Part of a small language model's weights.
Architecture: RMSNorm before each block, tied embeddings, capped logits.
Each number is 128 + 24 x the weight over its row's rms, rounded and kept within 0 to 255. Layers, rows and columns count from 0. Numbers have three digits each. The size before them is the row's rms in percent of the matrix's.

# layer 3 MLP up, 640x320, rms 0.202, rows 67-178, columns 280-319
098:143081101105120161120140135119151130088108104117079145099168134089149139162148115130120112118143089109135125127114137151
098:126150095123110103143135144115136129133137085117166127092183105087116092136154119131150105173148116072170139093162105143
099:119173104128148093140115158137143119148159125131171123095149147141165121145162126110099102145146122087146147118104166116
095:107124141119170135125106170102105107150155132160146117150139098143126128141110133158097115146167144151131104114161113141
110:101152139091152131174123129145177116112120127143134097173137129169122128166118119100090087105116072140116135125112135146
101:144142141129141127082097133131152139154091132116142135152074123130052118147154121120128088163117148182152112101140111133
103:161117103140170112133167148103155129103133140134149125139141112159124153098125095184139121155170128124156121143113134128
095:111107150140108179139121121164132087151091120093170106114152119134134129150163119166137114133138168121086138129133139176
107:139123149154091116151125128129127139118148137124143189142150113098083135137078106168104154105166082142109131182124148132
098:109114116167100131103084117162159140124102133121087084139163142130130104116108156089107152098167187101153132136143126179
096:118136096129148108096073114118145148129131129160133159099115135072120131115080114093108150114160140111106136124131142120
102:081143154170190137124117105137152137065129112123159158142135077148114116142124155140103144134143126118092074132104111129
089:133138153161105090117119123142104177119102123123167124102108101176175104104164115112124143108096129133133114130148189152
099:138082128141162098086153103121118117140119111103157132186097154143131155118161105140125135138179154141085161084127127149
095:160159148119122117153145145164113119119098153125154103164124108116129112144167135123110135115149139117150132129127139184
094:114135134152143117138129105089141120120134106115103094127122100104171085148140116140090116144126096159132156111141120076
097:175138123134124106148147123100147124129118154146163130096136134090087124123152101106137134139118119142130120114127098121
098:128112137172114156171108109120138170104096097122149089094085159098116085135150127134116156109145075135148113109146113091
101:117084123175107114127133138166165115163109131152135136107137125087112191117121143150097126105129127090077113121130147104
099:113109143160134110143149171115155126103102154127119103153112106163132117117089117146092138092159121092139072137156121157
099:156125140122106124137088158179108154123095120176132103096101134135149157110105107150124119129122109146150144121098125101
101:093114142120140136163112149109145118141088148089086163110106078156096133134107137148124138155158148059112128117097100181
105:108170144129101153124116130151124194173150186085120071147131127123112099186077126155149141124156119119119090123170158144
103:157121097130175130129110130102154159163132087158163135145120175116125120134089131122133136108135144134130082137125111115
099:146081122083107168055151160130163138132143147122143111157136134163133148140134139132136143120123129128113100114104098151
098:111110109119148130144135156140074160111111144151143134129156140177136130085160127144172108150139117122137152108131110111
094:130108133115131108120118087174141145142119125107142094115101149140155107148117096117145084138107111109128138053120117165
102:133130152171101109159138121102128123126110124135120188147145141109131166125142105159120091123082155112092140138146154120
103:136128094119114096112116142163140089114137159140122096167138112153150090114112101123084124183138156134105115214153111098
102:129132146125138158114110136159140094124123129138151115102132125111159148096143121113147096115116113106108132119097146115
108:151124078114133148103152118125126080105114141121156114161152161187130118164148116107166146117150136131133175134168105160
094:131176100211140142097107110136150114090110130100079105118131110128112131153154129133091132152112145109133117094143127157
098:069094083121120163143146127110172131133077155120145141122149112171074160151149101127077118129139175153148101118134104182
103:094183131131108129121130104140092132151103137089116124138105092148180133149107135183156112149133099114132133067087132132
103:149154127140119155121077104184129116106130167114133144115108154149171097159127135093138126143123110171119086159147151156
097:135129147165100123151137121114094143158095168155110129141123162149123158166124145145113161085105118100124144120138093137
111:138136062125121163111136124143131128107147134128165112128075134126155121136116090100097130091110129104083123080123125164
099:156136109097150114103102108112167113072159102124152144128103122141156152187127147138151157127141131098152158124148138105
099:090106110115099132183091164133134147132096101152127093102142109107111133095126121113086157192151082143142128129139082124
102:101156116174112112098125084093079111133117132186137150158115129138106134126130156151177135112138140134149111157098077110
100:175118141137139097090111145083092144089165120165099141154127088141114165109148160108109131153132125151131134152148119133
096:130130143128093090142126128109125126186152126145137157163121111143153144173128127119083129137082147101121147098137144097
114:040110111143135109119096122128125137148079133119132172117138095119169108156142073136120151110134123111093163097093130134
099:168123115106119139176141133115109142130115085125127118157139086166097112093131152143129125148123104156107136119132122137
097:114148117120174110123106166103149142151117085130125119162148097144122139070117145133157083116099143140152140155117099137
098:121119118119156071106160137139146151155123173168139133101162105168109140099120127186139118136130149137113162130137130148
106:173134111168095133100173110109121161091137120040127115145130135113152091111118110147078101090114121140133098139148123122
101:132140145138136135165109109127104136125166128116108116117149122144135096179171136095121128158134102120135155121175114123
100:157137086177093156145150101117106107112102104146135115108096153142139154076133153109105168140097142129146111126110138176
102:132099160166121100137129105139117103146119116181136068124129132150096131147091103162120084115117157173138099190159109127
095:138112118127131139125160187141125113097176118155155126117091171157114144154105148147122121133121147114133187153118146134
101:206143123096079114121145098102056167131053119110129127165104172094147133150152141140126123154190112106122126130132102138
104:126144155132154128120113135089102158121152150189098144139119129181119134116139144170078164165136097108119095081140110111
108:105147099156134130117106156155143134084157166164131110125170175097180142168108151137137131127156093142148067140169149111
104:139136137126131139086151099150175153139090094124129147154133089138158136076126163128115127110121175143157136140144109131
096:150107130125121131102180146134117126129108148167106173117129133043155134130113135108171146098188100132151137097126106111
100:185105099143136127122125089129109108164120112111078138127104140158130132157138132132110148150112135094129118099103100138
114:104159191128155114147117133120104133133119146120133132112153153174069111124117138116128108087129135142086122152124128143
093:109141111142158128127103120125156138121102133114101115140096134114151112145151109087118166129120132083157101113150124109
098:115171139141144124138075132144108147092136174115135130172137125133064135154135157160131137175104143110140121127169101091
096:156118100093141084110163111140108126135101128121129121122129157127150132145119134131147094104126132130101150151101167129
100:127127157143131094112121139174117125129126132134128124122107112137083171125138115097088140100108144129114138190123126145
092:153082134129131129140128131099114139112141146107151184149149155151100137152138117131136137127143199095109135120117144106
104:135137105114136136146099153129143115140125110144132140117113113125138112125119106114153120127119089165106108090139132138
094:101097127116144132150123120084126153164140124132070167141094155114111129142101111101156124128125139142202113155136101144
093:128120128124114103091145122096118172157094133115145129110130105143088150119117165125108103158122121111151159129118146128
101:154097157137112094134097128159141152145132098178124157112129122125138118108125064135145148154113116121117093102140168123
100:085122124123110141109130132116116091135135118119127147108102153181103127161168143142147147139108164123136162133078119128
101:111127095143116099100139170117130106121165127106162121128141128114110136056102156130172152147105074162111097128184143106
106:120125152146106107134058124115105153127119138096132157106144164120102150108165144123148129126125102150123143147117105123
103:138136180133110127128146143116157160109111122161108122148149148169138100124149134174084147112165092110181149162122153146
096:154100108119148131135110147145128076153132133135148152150126129104122161128121110111120163148126172131141095131128121157
103:124089146093097097176099147185138181174175193138135123073180171123126085104161110139126106116107121107107103160117137091
099:129142083091119112122120104104106132136143165159140145123120136086113140122128125127179089115110143140093126101122131120
093:108104103171148139103084138150128122104143127135119160157119079147147137149073122186127142138107125103124109101146115134
108:110149068091099105110120127122121156169121082115124130175148088171122139164123095128098124124139132129140122136109109145
100:109125098141146095144164098132126123126118120112147089098118153106107109144140124123157149094100164096107141160169143116
113:133072181147124107129134091150095160074138115125150150147123128123108116133145147125179128103151179150133172117115101152
099:125123111109149097106149125146133127116147121134128136151109169095136087125161166095125130108102087106129148129093125088
107:124182131121128096125147137116156133146093083165141110118112132135118156097131147150121129147156165138143126093147130136
095:105132137110117099136170114176122178151096162112134145111173119160122154091133145160149112147128175109164141157130173141
103:169114127126151151185127120146101147106114105090155147134147096100129136159100103114118118122134152120124126122115170124
096:131114103092142127121131136108151137135135131118109140147150149175102139109119133093174097135125127147161174149088127120
102:169098108153074134144142136122142108137191131141094146142146152147113105145107141096084133111110096101100113102169086174
098:117159127150126142070145123120122134101125158094100142122164116168110119135115120129108058174111090119106138114145115086
099:118052116162165111117117147100154115060136150142128110146154124129132131166155117121103154082121113141144108131131161140
100:158114153129166159108150143142115077147081130147141117086160130093138089105147139117119131120114108130112162146085064180
093:184142112103111099110138146137113118064084116105148145080123159140160095087116117114124108136102137134150098098179135145
098:142120140120137090112065146148158100110135189136105121119113142109129144139166119101131165111145104133138048125136117143
096:100144114178144098133157151133083097102125110139126138094151181123073092147131136141150093134102128154085155153129126140
095:130109133129125160121109142120129112079095123109119146125158114099088125120152135103101165150138113144141118102128155185
094:072110073111113099145115064111151165129134149141097126111127166142137154086117121139118127153158136137120115122123122125
105:096175154158091139146151132122165142110154149122126118137123125155165100134140080112160138161144141119146140127122135167
095:162097103111113090102154075111139128124118091099124173118148133100134133105125147123127132120141121107153136132133142128
099:133156112100127136112131125108110125123125127111099107141109126148160135133164117156072126101161117166102142150172127149
099:099149087101124143147160123120121129124117106109153112138141107132097118122125099173135106119084133109147177145178115113
101:146111125124135145121146103121117147110131110118132070137077136159118109139115150140107171115156186148123114094120129136
098:159143158127107130112094086126149138118130133072147154148144107107105145120077142139096119143130092118157107140112125107
112:109091123133132120136117114129116120105158102146131116086099163126139153117115085103139138128122139103093086138183148111
091:126128128107157121109118126162147097103185106082135124066133111191152085104123106097107141140081138135117086125138146118
101:121171131118114146155129120070096102107098184125137113106108169094148144160130150148122157139109154117095096165128083101
098:109120120145143108134107131126123155133157108115094151123135117122128094140190101073114130100163124102122142109085108081
099:113166149102114138066135138140146150145150147107149151122136103132140118121115120111098152129145122083139173106103135084
106:170101153118146120139114142167092059181134094149132104144144137114148172137129141103124117135121142161139116119124173153
098:136162190116152116104096104137113118103173191119117131116125142109134091130151161120141137116076080119117122124135125156
088:138128163080108110070097135092162150146113101120107156188104145140112121100082160120126126136131141151125097101137174148
090:097088106112178099148134085138111120139112143072161157119170183108097137151106138117132125144126145130160081138149130147
093:103129102188154107147168148088140100141091125133137127125101125141186132154106122148113116134118125174138156145110139103
096:135141167104138110131169150103126121156117127111122149159076169148139108116117133094131120135126134168146141142112117119
100:150176116143141157117176159071088186106160114121108157144140133139128099108109084128134108136124108103128099111178144082
104:191134126149137137162093115154115114139116114098137099156128130149114149093157125141106106144156140103163121160147140120
101:160160123087113136085123121132121116140112143138150113120119125113092112142132097156092152116141145111114170127113142151
# layer 3 MLP down (transposed), 640x320, rms 0.0904, rows 67-177, columns 280-319
106:169091111081136097128107155141159119119156150179151111103144086087128109147135104096095142138139121120138108147107149096
099:095133106099108105115118156140143132074160110099075106102126159176088115155139073107104120125118168145153140125155131115
107:140129112160106140136150084134130104115107149102107142102129123138143131111109125116141178132108098131126123129127104154
104:123127089118099123149107123128119147125128141136161137135143132151145133164143168110132117096157128135077081133129124123
113:105172162120148088103127176133146100155125131141161025121102130119167112156109086088172153150123172123106132106083156173
103:123129144154136126157122094128141141137123121124113124150135140183111165133107171136128123125166134164198162149130156121
093:136133093088142133123136078162130157157116101131157144123128089130160105142105126141155154114162160067119146159171114098
092:143097127147157152106085162115146115132120149123173105139164090106136125119089117130170118137139137171112111118147122128
100:125126108107100117095118119129090127108132105137120135116134120181128096123094106125112145118107132113151186164174154118
105:127136123140175121142138158143129153160142135194147154120127123132125119106078128124138139122134113141151150114159178099
098:128146141157107108103116143136151112106149105101131088096177139122149124082110085131158142110077133149136135128167101122
088:125106170138120132159111095135110122090101124117082129142157142145116087183133160117150123122114133123092137144138120145
096:112140126131116152168145134122164135120096114102113069109127173120124168123128131116125144107071130180109164133113096116
101:173112113098096154129162107108134119119119129125166102117143125136144149132092092100151110096150126107116126165139124139
103:162175116115117161145141121124124131148120176138131124124135161150178130128114097115148152135143103116142151109151154127
098:104074097176132116154118116099092156149134147086132110098123109157139107172173197118151104067132152149074118124131133132
101:132095108147163147092148131150095113151132122109097081103183142100147125104168122097134141140124103093149129138110119150
100:123134115170112107148100144113137112083122150157131172149149084108126094105107174119138144143139093150134110167164114161
102:112121113138126161158105145086141157120123125174147042117111097123103126082086113137132136114127154126126111108160134082
093:165128089101148129132118123113151118181125132103128167109166141141096134115116112097134077103125139176092127136181109101
102:119136136129114140137098167138109141109105111098127173143124126117110155167105140118134148137116108190100135160167096113
097:106138158107068078125140117110136130114129138153115119138174123118108097107110131142112125124140113108144115155139151087
102:134130141140152159131113061113193137122135129152093141123112134125111074158105112125140121135147128119085183148133157140
099:105125148114091159159176114157174143143127111116119137131115148133123148097085160129169158091147164080085121127102129116
103:142122123171150133131117106147119113129161135135144103163129142146139109097146071079135101102165143118142115120085120149
102:142141150121118105117138094095125123137100128163117141089188152130123164160133134116097136115107118117150110126140114098
091:095156078124088125136142126131144167074135120135076082153127131139160092167126162111114106101104146130143113188099116107
100:154166160135112139122149117133091126110090122151139074121125138143135116114171098127110159109085146154077121134132128147
099:087092159076141123152126124137082144139138116131100141181173100120090114105119155128155103140111111135129125134064097174
100:092165137106091151092126144109105152127140072109119100091111141112107116137144146155150161103126138130111144135132172148
099:124112124116135130126144117105099095140110072114146111152133113117140137124132097136117125091149113148128076130138133116
100:138159071127144148141130162140110137156113134111104101108161123166133070148096157123121158087122116155128094113125156152
099:145126122142111138141145181131181142097118133140125183119104107136163121095124157123140145126108118142061160123152146136
098:136094124079136132063109118156096107157087122160113094134139109131181138138121068129132118088125118123115156099135135103
096:161100139139100127116103121138152112132121146116162122105131141158129075110097101143152126130090173162096167112146163106
102:096144182110153101111106053125145124112144146128116156114111155104125126141150160140136187130140123127130136109143139124
109:099111097151091123127117112127120154119087103076137084160143146154134154107127121087100128098108129130103163123131134152
106:113105156088150154162148131113138126147158130108108201155150145151155126124153131120126114138115158154142142153132144106
104:117109124096122134102095123126099128155094121138141161119118122104127140121059182165117116138108160162093146106130121161
102:179163142112136151144145146141118119153141087106112105156144080150118142108139161107125126157159121127143108148140103174
101:165132116129155111114130145148114129144168139112146145112138109138112135141115116099128154103123147148102116112085112142
097:130172141204133126072149126080154168121112093103134096127119077134118129154160115100123099127130111122104115143111122083
097:145121131124149163131089166103144139098129092138118195124111164139117140113131146116139130135086093149121130167109142101
097:117060170087118076117113142100108096130137088139152084125155097145120167108116160094117130125108144168125158117140170178
099:169125131131136132116136098129143110128144152085111162096143110137115132181112171128101092103127146124113160112135107105
108:130091160154147147109116128116102154119106099119142090123146109148118168144165119098159088138136099148089116129138102138
107:123115180108150156152145133091112097111149118129149131098145118123114136121092095161129108160105122127158071100121155130
079:133136112146138162144106110091171155120104096184131175144080140162144107080128175101176136146138119125081161142141188110
102:131111107148114110137116116147138129119117094172158116142101079112138164169116137099090141132104129126133156111152104149
104:148115092142095136118140110140089123077117140174112136158119085125134105105138129153095106109128139107116128188169150149
100:131143123127113152109136112122108151116135136082139144152135175100104162074105138149129111109112148161205126083131116137
094:133119084165150098165143147155155120113137126132134072137102119140123155133142101160097101107146136122105126141161155123
098:117176120106112122134075153150112142097094119132124153151108189127081140094160128124086148124178127162143124087132119127
104:141124109140100153134129176116139153124127178158107151134142149113154117120137157129156127145140130163106169137109118169
097:111111106123100145096151115123105142111152096136127129117165110156143175144087163135098106093108157158189147105150141140
105:105088117115135149144116133121088113106101135089139126157131097157167126107161132137118152106160166141178129097115092137
102:122137149120067151152145088129129125117142093057114126130122123135145137106087122164096091113136132104136126133136144129
108:143124111080154087127134162143091122146150116130133156120135105118105128120113091131091134109119151143101115168095155153
098:108116114128112130114123128142122140119122152165198131168126125129119106124069127159123058120128159100141128092128160109
100:134124101145150169187136098197127106121126114076149148091135102128133134134131156096125138117133144129171132114142094160
101:122143147126111170143116117100137087101130102152148142122174149098103110108080128103114164137101100159115117140128138139
102:160133135156105102139143159111092138184136112163155085139123174133084140093130128106108143157125145128150138132152182129
101:131145130126094130126133115140189137122112141166113116116116107122156152145111130090133135132161066131124156128162137157
099:119147117134114122145179133089151170105130134143106158138114115142130154108111142132154108152133116151116106109110147113
097:103098174143095134113162148137119121141170159135139159128123097160115109133133144123175099125161110135106168115128107103
099:176067138110110108133113125157157148135101149086145127127105127159174151103149107150130142151100140088132152113102157135
104:128150084153165158109121103152143147126129130113153135082198133114124109111111128120160150123148108129159112140102137082
098:117126126142136115124107141176147165174158120119135113126135133131142119141091132109119146162153099080129122179139125124
100:134120130135138112153123134101121117129118118150082112116120103163098129071145144145141151138097158132142139191118110079
093:125117129113097138070130152139153111131119143141136169091146086124132089123172115083120147147080126092100103109144136085
106:172128187134143154063152112112131158113106106130147111102168115130094158106106106116132122121156098120127125096128109156
098:075147151127102160173091114110130127133143110137139155097102106151109152127146121115155130112111122135139100095101125111
102:122128145145115145129124168120090144144117182094121158087165116101120129129134125104120158100172141093128108153145136125
102:133101166136117100115101160115141126115130084118124130095138085112148112110096165118145094132121135115140133177117129160
098:111130115103154124150151125188182156098145120156170179099162142101108104149100130083129156097149110122094117151132125104
112:158126093162093122120106109141125095136164111100129136156157092172095132114171111130155105133107128123131155105138135143
082:147115125141121114115095132153114125127123121111111088117095125139102157110188152104147154168138152114178138153117140104
094:085131128127190115134167158129110146144116095121143109122125131123165080128120124108118121120148155133096153130132136134
084:099144117149129131119140095144177158121115110170107101132110163137124127137137115150143132159120122117094107152175103151
109:117121123131118093145136167105168166173110069086117102097150115110133107120146082134105167151121148181100129138120112123
097:096116119125144136134088134147107109146160172132183151123133144131130112125184119171147122081114135166106105104130079158
102:111122147126155116109139119151134171135112132114153153120132148116135115133129112151161128145052128097138144124135136106
104:098136111129151136133140148114173145144178143110137137107105158126135105131126134135116129125170120163131125119109164166
093:138144082171125166121109081148099132131149155154128170117150088089147155101135126126116105114162127076091093159119109105
097:118121111129173070148154107067171133170102145098113103106101132131091134131131143097155123160137116187162155101117163108
107:119131132136135093087132152107140152100127126157175123109137137095143147117134080163103127151143139136120115120122150120
104:106115159152142151052124112095132122177088148130079114109125145154130121112099119095157109131128136151123118098145099099
092:118133156170106123118144154123101124120119108165173118118192131169122131111075098125184109123101141110125113103110188139
102:117146124115128122129067115095146133124154127142099140104142127135148121156144176134100133156153120133139137166142131165
099:110165131119070165111126148114119129157117155123099131092120100118077107138174155163144077090105165097116139135143099108
100:125147121115105179139117092158119116159117147078094136172132110120119123110129144114109119121118107110166148121160130116
098:169139125098135112129116140153143122160129130110151117158141113087176156138156136138124161122097124114115075120156123122
099:129165168126108118123140117132137133146120140082157085128145130108144135095084122146148142131097119135137087182139130087
102:162131149156116126113099158134127157116144148152125124159122121117117148153189110114139139139122108140081148127168157106
096:116155150113123131132144100146061124132126116114139142108115144121114147136110118122102161132116102127077129160142138149
101:147138094072124111112130132152143127114120124119126148136136143111127095151169134153124116145144121117126134123074138103
103:132102159100157074151114101110122162147138096142160140141130132165093115142101124189116104078111105148139139102130123121
099:128106125091126126134125089126086117109094115135100102149168127085123134120131166121130099156144154129101125138155103126
104:127104114139153169138131118135175180115188103161106177109140145142108144110096147112160126129103132155127123146150121130
097:110089118151142127129106128135098127182124160162140124120125141090117134172118129139123116145078104096136097105180065135
098:116140161137140109142090158119074119164104164159180159079078112143116141152096149117113105126121144070156136127125106085
105:103105096141161136186105125107121110199159119153094152105136136149171129125132124108124117115148111138118147067136126115
106:119074163145151140107129143156122154133104140067150042128125121111142160133135102103072101109121168116125143121133097074
105:127081136145162132147125106142059134174136133175133123149099148108158101089119090143161095114158107169137079155110141115
093:083136132128088140107080100150085140121117115124129120122136136144119130136115138115064134095168133135115072151158143130
095:137181128150101112075113162103115106136168145110160134181139106115127104128129108096106095155124155134119127167196140168
093:151140176149106135102110104159148111171124130097135086158079127135078126101137137092094147097113160140144191130149102141
097:140111153127143172080129092126110104094126092162121064089155140111136084103141136119161117124115149134131117172131112136
096:117109153154137119114156081117107104112109115154186179138149092077125106109123142138094144144130129106156128160137189146
096:126139091129135134138180125150131119103159114135080102119100130123164143161148112134146148104141137107118099132167100126
108:124123159153102149137105112129112126150116116077111105140095144098120088081102141144167101115112123090157128131137095123
# layer 3 MLP gate, 640x320, rms 0.197, rows 68-178, columns 280-319
098:114152164092134121150147112066119122137156131145088145186137133156107067151137113146093134122118094175122131128125095140
102:142125113103127121114126188099122091111115143099129125160129115106137166161127164133150121116150138058139147118085117088
102:124119113139104127117154120113132123114139147132117160150138137109128141164130143167119084128154118104082135112180112111
106:152160080139107116104131118083070154100089135144086140160131113150149114137131123169130153120157141134128180176131100185
102:124110119114175134112145112146164134100095130105139138134095111121085126158139156143143121132109113098120133102130164160
109:093134119147110129130101125124134094100131098147126091095112144112103086143146159118127136137121126148107131088171117102
099:119129113159090146120135117143165096139116126134165110122106119161159083154137122158088140132127153155128108126144182196
101:124119116122156140100107104078118099096106108128140145110128103159155146115149138116089091085149111152116106096113106119
099:128124128150087092127159125109121120100124076098113145160109110100124156121158098149134104102111087171105151149107152145
093:107093130098122161141146117092121093084156122147146113134125132157125177120118139155104106092118096121155099128131105135
103:134137155117108124146133111136126120154101135160110081110138095118158147139146099106156074041109130178116147143127136140
099:165151115139114130149119101121116146111105113134177117138097133120087106123152174119122101066151142177141140160106152149
096:172161090114124143121112129156135127120116118144125141109162113106123168107119130156139140115077108135117174175122129108
098:156148136105170128096101181090113123107161102141090126119107122132132137144133149129151115133140164139127159116119116150
090:079097125120133107108098121164134152115163130118127122127112110112108145129083114145119174127164151108115120197133174172
093:139133122131145199128150071130160138145125117147136112143114081108111126093159116155127123130135131130143123161177085097
089:149132112114115087115151136088151117116162166128129096161161123158108161096133160119183098145104136136145130141119161137
100:135112102099169135117138110127094127114126145172148129152094094110145113144140174126117088121123104179122136130129108170
098:146094129126100093109116134124143145081123084109121076122140086134123114129063159123091181150152118045164117132160128138
097:109173116136150124137150106144122131097128169158141147124138128145127132106109122150113115107121088143188099158112110158
101:119132096162159133149155104123163114134107138104120133073090102126120110128107121155133119141152144095143103150097133138
107:144121154132155157143096122127162066132117114116102122144141141128114114148115110122122181127131113151116144086159129061
102:149158059158153145091079143115118160143105072111150063121143123112119098084101108161144116100081087158155109120171126140
099:125179061133154103176103095117090132113138097094138134149108171114138091118123131119113147126152120127065091109156112138
107:155116136111099152170112147099154147156139125120152149125117121139172137104123114171094123116094113107144142075144063126
097:164130134145139127101100144112163118128124127161110130158151104101158110102135161179119135114130100134135140145153139126
105:179102146085110155138118149116114146127145104142120112173181124126150122113171130138047121098131145100127113118135123145
100:130109124162115145116123067138128128134167139138148144137130129161122125114111138121137153150088153126090131123128125088
104:134101132121184125125107078115134132114101132111129132135107152135132138129158104121153113141097138116146128133140147117
099:137180151118128159158123155101091137138114161131126145103155137093157111135126151162133097160108160119151126122095136095
096:120090121078110103129128109144114117140138143105113146110170151109136114142138099140121186150102086120127130105125128161
096:077128168161104130087071105156098110135100112116121175128159149166129129159127149101089156140138103125108132141144106155
105:137048124128149128111134124146146094148156134164152107128109125112177126176085144129148161103121146130122101129125180091
102:099086137095116098076152107143130114169118137134114139133105126095106121116139150110139090138124140064103136068128160135
098:122109139152100128110149117108128152076120111116135165114134110100122101116144092088054159069143128107104108115142157139
102:109157113123100169152140103081136130138104095116103152193105116145066126138117143090092068116139074137112108148125148169
102:134147127136161136111081124121117158056111123131095121113171076186166128165098148095164114121152142130127115152125141091
099:142146137110142137105130142115105149096086113113123112152117135129137117104092143157127075115146131128116140164130141128
100:130124111095150137086094162072089104127135130105129132116131120128115157135127132176134127083140144142163068139114108135
103:148092130120095110102101150152126126082119105113131162130082095142132141101064110164144136150100178083116130089101136115
100:098111100124147106145080121135063118125110140130085121111134170103136109138120119179141142160072143108115104154120128151
107:132117119112160142136141116084131106168135113116153133139110116124144087169089096175119140096101162109117156101130133137
095:117064143105159063142112119121118127139109135136138134158141137139146156122146136113143131113121144145124146161138136135
093:172092150125090107118133170156091141096118103114154132089131118137111115150096157154126142093161117100156097122147140123
100:110141120111111120145111132148156129125137109148114130075152129172140119137091070129144112125121131162137129147131111111
097:114116138120114119122122108083112083141135113123100136132159158137140074131114135164128150050161130143085103160099119146
097:131146133126124126126116088142098154115152099141117127091156118075112131166115164106098129123143138103131121105183077161
101:148135140143118129103148194124112126132158119144074133112114127131125125110136120116142151110150137144158100122175118117
100:123115120106172134135139097144148162158125113126107132118110114131128160080108132144117103142140113124141177137122117056
098:129130129096138119099112134094073131118132130098118125154163140135167130173094162135131120117130126083116123122163165101
093:074137117134146143118118127124152123149144158131142104100165107138134125131113134133160135147058101146131137134110147137
101:091149105138100114171138112103158092114126135131140065107071096087101163082086108098141109092123136118114159138137139148
109:143126130128120127134144108084090114132111084112124175111153116139119105120147085142126163095134135113132143130121140114
100:136130118091105112138108147118088094114122080117142111120166132126099106126135078116169113118127108132122142019122128125
101:062123142075149114135086103082122072125153160083129087120125131209140139121090090130123135121095117127129139143126100167
114:112084138091094129103128146164169152137132146125166113144096070120102123115117126161135102130107149064118107173149114126
105:145197153172119100142134109131140159097135105138105035145111112122153125154117091131153136137139119146134133144121114121
098:102142121119148159121137110125148134116155101114136151174145124125100126131113124115090149177157111129155163084136138119
094:092107111085093142151120130138136132109121098115159143144147132161139133121118133119153170097085157137108142095118097110
095:140121153120104127110108150099102134160108124097127173134133139163120090107143113171130131097076124167113100100128096191
096:154129101169189103140149148127166141151085087173126105118112110105112133111135156132105088141086128110116104126182097173
093:112155114177127139108150098156165126141118124127086114103110101142159148143137081110116117137172073126167107119150130151
102:120094130099147115139084112134131136131106176148130152113133148067139110108138096117150137117115078169117135103137127190
099:122108119103151067151130124139158111102104111117140135142142178095141116147152107105104130088163147145146109125122149127
094:125152193144130114117174173118097143091139101076167160154151118110129148130099109140162084113139139102124132151130130137
102:156123143168152093096139153109116121149137097107119156102102143109123087074110152055116097113144146125150153168138131080
105:136119159142174146137160126119122135131111132158127109117108175104160158153078156171131117096117109131145150131109140138
105:114121115131121088123142169168110084118130132141129133107140098131119150162121099143071099153166075126092127190144101208
106:106127113093149090110082128146102123127098099113109169096123181104051161140129155165150092116112098122099188172104092094
104:157161089141140132130132162139143103139128142099148141114111127111112140173116137125147145108112112123131124129125128147
092:129085099097148131125160128113095060100154161143143121118148160135134083110133125090144140106119081164122121148117132180
102:149086076151120117137122120105119128170146117153137177117107129086097129137114136148155174154129101130120103112100113145
098:164129113050116121088127102108142119073141147121144108136131111099123150127135107107169151102111153141134096141137104128
098:145158118122103128081060112122102147133114092105106124151116121107111141175140130135140100140108079097094138126107118098
106:125157088132102134136118109127076153136120145158118126138175102129103122137131101163087122138157143099154142143132102138
105:099117118131104077116107081090136129076202161084099100110112096094120139133181123112166133118149183125120132160133124145
104:164132118139171150136127154068128103141156121137146124120157140096141110154107112088123156165131095116148102149125144103
098:159070126162139165149082114112130141122135143146133139147153094134168164115109098108127148131106128127119140117168154140
096:149131106091132155171101148126092132098125157136100120126109136086146129131141167141126147126134121136106152164114116112
097:169163111101113089166147140144137119126122100128127120133097102091128120148152137101145126114123144139115186127108165107
103:082136134126084121119128108121159120158107093187138156139105141147133158115128094129155165137166120122141125086134113115
102:119124063100109129126143150161126133116119103127131089104185140111114127139148140134126104107158123132179116136104105148
094:159107100148089144113112139105149063113151121156135130145118128186148116126125131116131101076173140108111162082144153143
095:106120132121136122141110080082130151126082117117145137115110133100116127105101102122140162115142151104161080104060094110
104:115165119124097115117108149143123145167123130121141147112088124162135110118124086222170096096149090129142179106129124120
102:127144166098127152145132135112127110111134172105090121142132119084133092127095090140155128129167112119118150087116104162
101:163125124139153157231140137093156170141131129117100099170134113109123101133151156142097126147149130128102154173170122122
098:116161102140130104125120115177109127105140147102141100123077121108098079146115112113114104127100190133122138120140130114
094:148092115124121129108166132136124119142150166137195105152107140155100178095104104131125156145141151135142105123157128112
096:149153129136092116141121131127126143099163105090121174172118170133105158186097146167099126107122135146120143141091125096
097:101136140106103155103118120128133114105143109105139129123143097111140084126128105119116102127096127080147102187141155118
101:148137088126156157117139140147107111144154103115151117083098107161110180116077184133122107093113148161108120149125140104
097:094195147124125166090110130136118168157191123119143128116064146119148108107132132157110088134151125120147162171125089115
098:107130129148162136126137119110118124081140083082163157124143160144133115107133142134134142108171139155089155137128123102
103:151128121154146114131119127193159127147118086123112161112152158137170128151147080089128106077123091112140077108090124143
098:144108109126146125144133123154150134084081087171162125156075098132163107128141107118110132083119095068111095109149165107
102:094115142142129120132104105135136154075156100130129129132119102129109083119181114148152144109169129108105140139153138150
109:104121129117146127124108120125159137104164182158108082132154121181098177117113142119123130111113145092108152169183128125
101:158094110130115123181136143125136132105145065140075118130145084106118120150105126114097143145108084087109082119116176121
102:111130157108105108154140152070112143104168099105109133105110139130107143149102161134092171105144153128129152150134086118
099:137137111129067158141127127148103165126137147146142142167126119098082123167111161149136111172164103111126162113127146115
101:110108115124129131112175135121096126140126136180150119116191143123113116115117157115180103107130126162110127107125144181
104:181144104123119149153124121080126159101099096061145149158130095164118134124125126128131106118113116121146079136160138100
100:135102136125132160146155119119143152116083114115135103117161128109187136116084123136127131121138099082109123134112105145
095:122119121101116132119156136128127115142151108083076118171154136126153141108128155114118094116075178146112104121120133153
097:162108140124118151156143085100081157131107143127117072129200063138097130102112114143142129079154154147130130102125133137
092:161113118126110082124127095141153108148120175093149141120142107104114094112151122116090111119132143125114153096133116152
093:105122049162145163168118109137132126094133145128124114168129121123105101099134131153123142137144160121066102113139082180
102:145118116120144113124161134134055113141142110129137103111106159113139125100148095125119133119120117134120166180131116140
102:115132171129134152106077104121096156140087173116154128141140118130134091114147165129139147089109126144146165112156108147
101:142125102113121164106127140143169130126111118186150122174130124146142099110123112184139138115140140112108134154154145125